Weights of a small GPT-style language model, trained from scratch on English Wikipedia: width 64, a variant of Adam for these matrices.
Each number is 128 + 32 x the weight over its row's rms, rounded and kept within 0 to 255. Layers, rows and columns count from 0. Numbers have three digits each. The size before them is the row's rms in percent of the matrix's.

# layer 7 MLP up, 256x64, rms 0.164, rows 235-255, columns 0-63
094:155136113137128181079110074143153128144104148159078121089141101140063167119123097071101165177165113174093117086136093164148149123136148133149115112122129107174160172069080115102135160178202151
099:208159121188143112095142130155138083099144139146107149109141076104068134077135117118120186135200135145145129128115135146114135125043077115178110097145137157094133112138074153049133122133106121
086:120113081142129155087077117097129147129168149115103093100122152093084108201109134085083131122136144116128113140074164153159148117109148117150161161106163146148094184074091146144022122182119163
085:141175146199137157136107117161123108138106089147090094137109131168128158079117101148152162081106155109163147123119122083084133083080141136122171057115187113143073141153123050134167140198126121
110:142133112181174149153073123143128158131221072077062153160141147115078150159128162098117113130140126121078146115052138112141140094115130116203136139130139093089131129121131106126130085106148194
094:099160142146168125135061101137125156118162105130129110104195093142105123149147104088115168078143123118137129109096114070184089127106144194190155139082131116089153174033135104145114102167123118
111:163124115117131093131132137152189128081118149175101109117072145151109178178085173161129126099119196141118135087048134158113119104061082158164131135130165178107119131086085143128098095135159171
093:183170070124124153079142110103094154089115167143190158131111126164129105119118108150089102108174082079125129119129127119105101111152056222091145125114139151084112183087106118134165178128147113
076:157122093118190083132145170121145128115121172115095157127107127163133129137133165091134124080127132130096225153138117126016148134158133142162111065168142172180143093133107147122073144147109126
080:129119059152176131099134153140187137180186093091145127106136107174118106167118075116095141119186083088125111149111174045138129106158134168170084148096166154150148150110072105124122125147106134
099:134146140085178097141122145069152147122163090122107108139160079132105198137121180181113163095132119140141132116101118167055066092120133129177149133123130178104047168079149103087107112122146143
090:141133104117162181044106183131145150145142144129162103084160073186117120168121133074118123146150113103135146076156134102134129111139105158160141145085119145205076164075159106107115089190154115
115:121135139115138158127101139114146171079072136142119066144155092133076129091079078160121172134121115161126147099160120076121092134146121217151147105159189108133083169110087070158132173151169112
113:187137155143142117135097147177163123028166077112157122144115102195126172129155098168125151124127116181093141124084124100126143082079077130100158119094157139146159150088072156090143112148162134
099:127163093139172108141146178165145163106149084123131069068075129146112150190131094149102156136140163120101149087142102135199150105140095100153148128131130106208115084069152115092095113127078093
098:140159123153135123140023138185100128159122125116082073104098087116116188155139195114152149128084160175088139116116112104140128164132088131164123103123121139147133120109092052150104139163191160
107:106169100161108166061164117169085094141123164115134183126125135195069135092095099130157110127198171161146166094151097100104137079089102167161139113137120107106109144121138131116045108126144097
112:145147160177112187102129113124164137071084126145100130110127139118127151049156113104066129163131101169136142089135117143149109105069150173175152157148159093045067161182138115120101162123142132
098:159178127170143117141155125104113177079146107172121109097052121183110129161110119187069161109101162084147185104132081144141086136127101171089140146070145169071105140123128130092133103096115165
098:177119090109143098124139133139147125023165117114128138117093178154091157130077143198100116135150116137087178112157138156150134110109129126124138169096155144077197117081090133143066067143132142
087:121194139160133144098118098138078138131150170167134105150053148104129135179187127156155158104169137090109167098085097130118090145073117115192132149114114161067067127160090063122135127138127143
# layer 7 MLP down (transposed), 256x64, rms 0.143, rows 235-255, columns 0-63
096:165165151136120078133110178148087073131175087116160116128130109114185118073102120081138181118065176122188122148150174095160127175139091124127172098124158094134129158076119106120108125122073175
107:132132135118052100103150142165076088148143204140175141142170166101158118155115131130145075138131121128165102103151146135120175081155123168097163122071195149126074100078107155152126138130087071
093:100076161111135093154175106164104110138103153184151077067070160154148101108194118128145096118122157098121142114161125174118093140141107135087088104176107164151131043152124116175152155103158158
080:156085111117109140152136096138102169194110131143155159110139143147111066117077116097182128166075100152096194084132161147141082094184133140124115137121142124063088142178169151164090113144094179
105:083165127154164097098216145108109112146133135149128137127135069138160138108104119101059098187136166112203132108032132079172117154143121105123137133126098128138106129186124127173126129136091096
094:167104126142070132167119153122133081171117168135140058060113127148133173144187116117086186115130080170179145178126142189135066124101175132134142092129090096122122090098095141140134127154149099
105:174158113146177182113071081144123105169098126179090164114180138147197142122119158104146125138150120115092123100133094102167071111149184123111180131077117132154130128043082123120078117142125136
086:106152178127099138154177155183121125108155189099177074113144190081052139130097152141149114171103099125167163063143165155120095125141118121135117169143108131170076117108137081097097105121093100
068:144206143056101138101105122121153120082118144120102165120171073153117113125109136121137164156109193095138099110140065087172087174145128136166158145194076126081171138136162116123136137126080093
079:118127173123095125092115124052118083133114103121119128110119087126171092093129163162095119178136142158097114111087180115160139196133126141119118148128101120141173209065107169207112122162104168
079:110093161088133091160136228132115144131152144207148150137121166140087181081113069089144138130080112082128080134121124102122197123131146102101134144141141142117124203103151106156137127086152106
100:155144184165139138123165145142154092121155127062067117086144164144167110160073133120151139136106131077165080126109073095156105154124092100138103138180148103068142172059081122156128176134162139
115:207140136149097105148131111194141062114151189098143153147164092120097085184140178109069183109103125150158144110087136160090081122106137090147142138104159112097121161092098139117170149121094098
110:173180113135128126171116187062099123093093152146159057128069127140102113155113160127133143130101123097160157095164076174210104169169126150132122171126077165108109112083132100098128143111101141
111:089099148164106079112116146087137146141102187137155084125122072147172188110194152143175145101101075161058132181125133133121139179099127091080173105129070134104130155154158107105117145126161121
091:074142124176117141157133099113201116168080104071139164145104095133169137136088134158108077160171152155111096112215113175111117138148076123142140081162104112126085106126074146152084129145090140
107:149054123202060085083162148124103081141105139160109123128145094110152151106180154144078108134147145071112109146191144117143180123163075142114086136122072137114157157161155141121146129122099175
101:104163082099126152125121089138135167104148103186184160138141168127135122116143113138069159070153129133074099142093137167157074171066099100105143112203145143134095144185074150111129102156095158
106:129117163133061107143081134130174164101143164109119085161120149137158167124094135140188151052150155118165150079155064156110090049106121165153166100133085159132085128120182107113144133104130107
090:120186102098116127119129136133178112151155095073085162127113089133168083106104133136140160117129116049136084110159086135123155207101141049118149171195117137119144158180154110165106162109123122
094:148090084100155136101110071080148139129123127150131178127179131084126158148150149173139062139126126141147125100110145155201191117128132143110077082153105094093139153106178158180153117115042115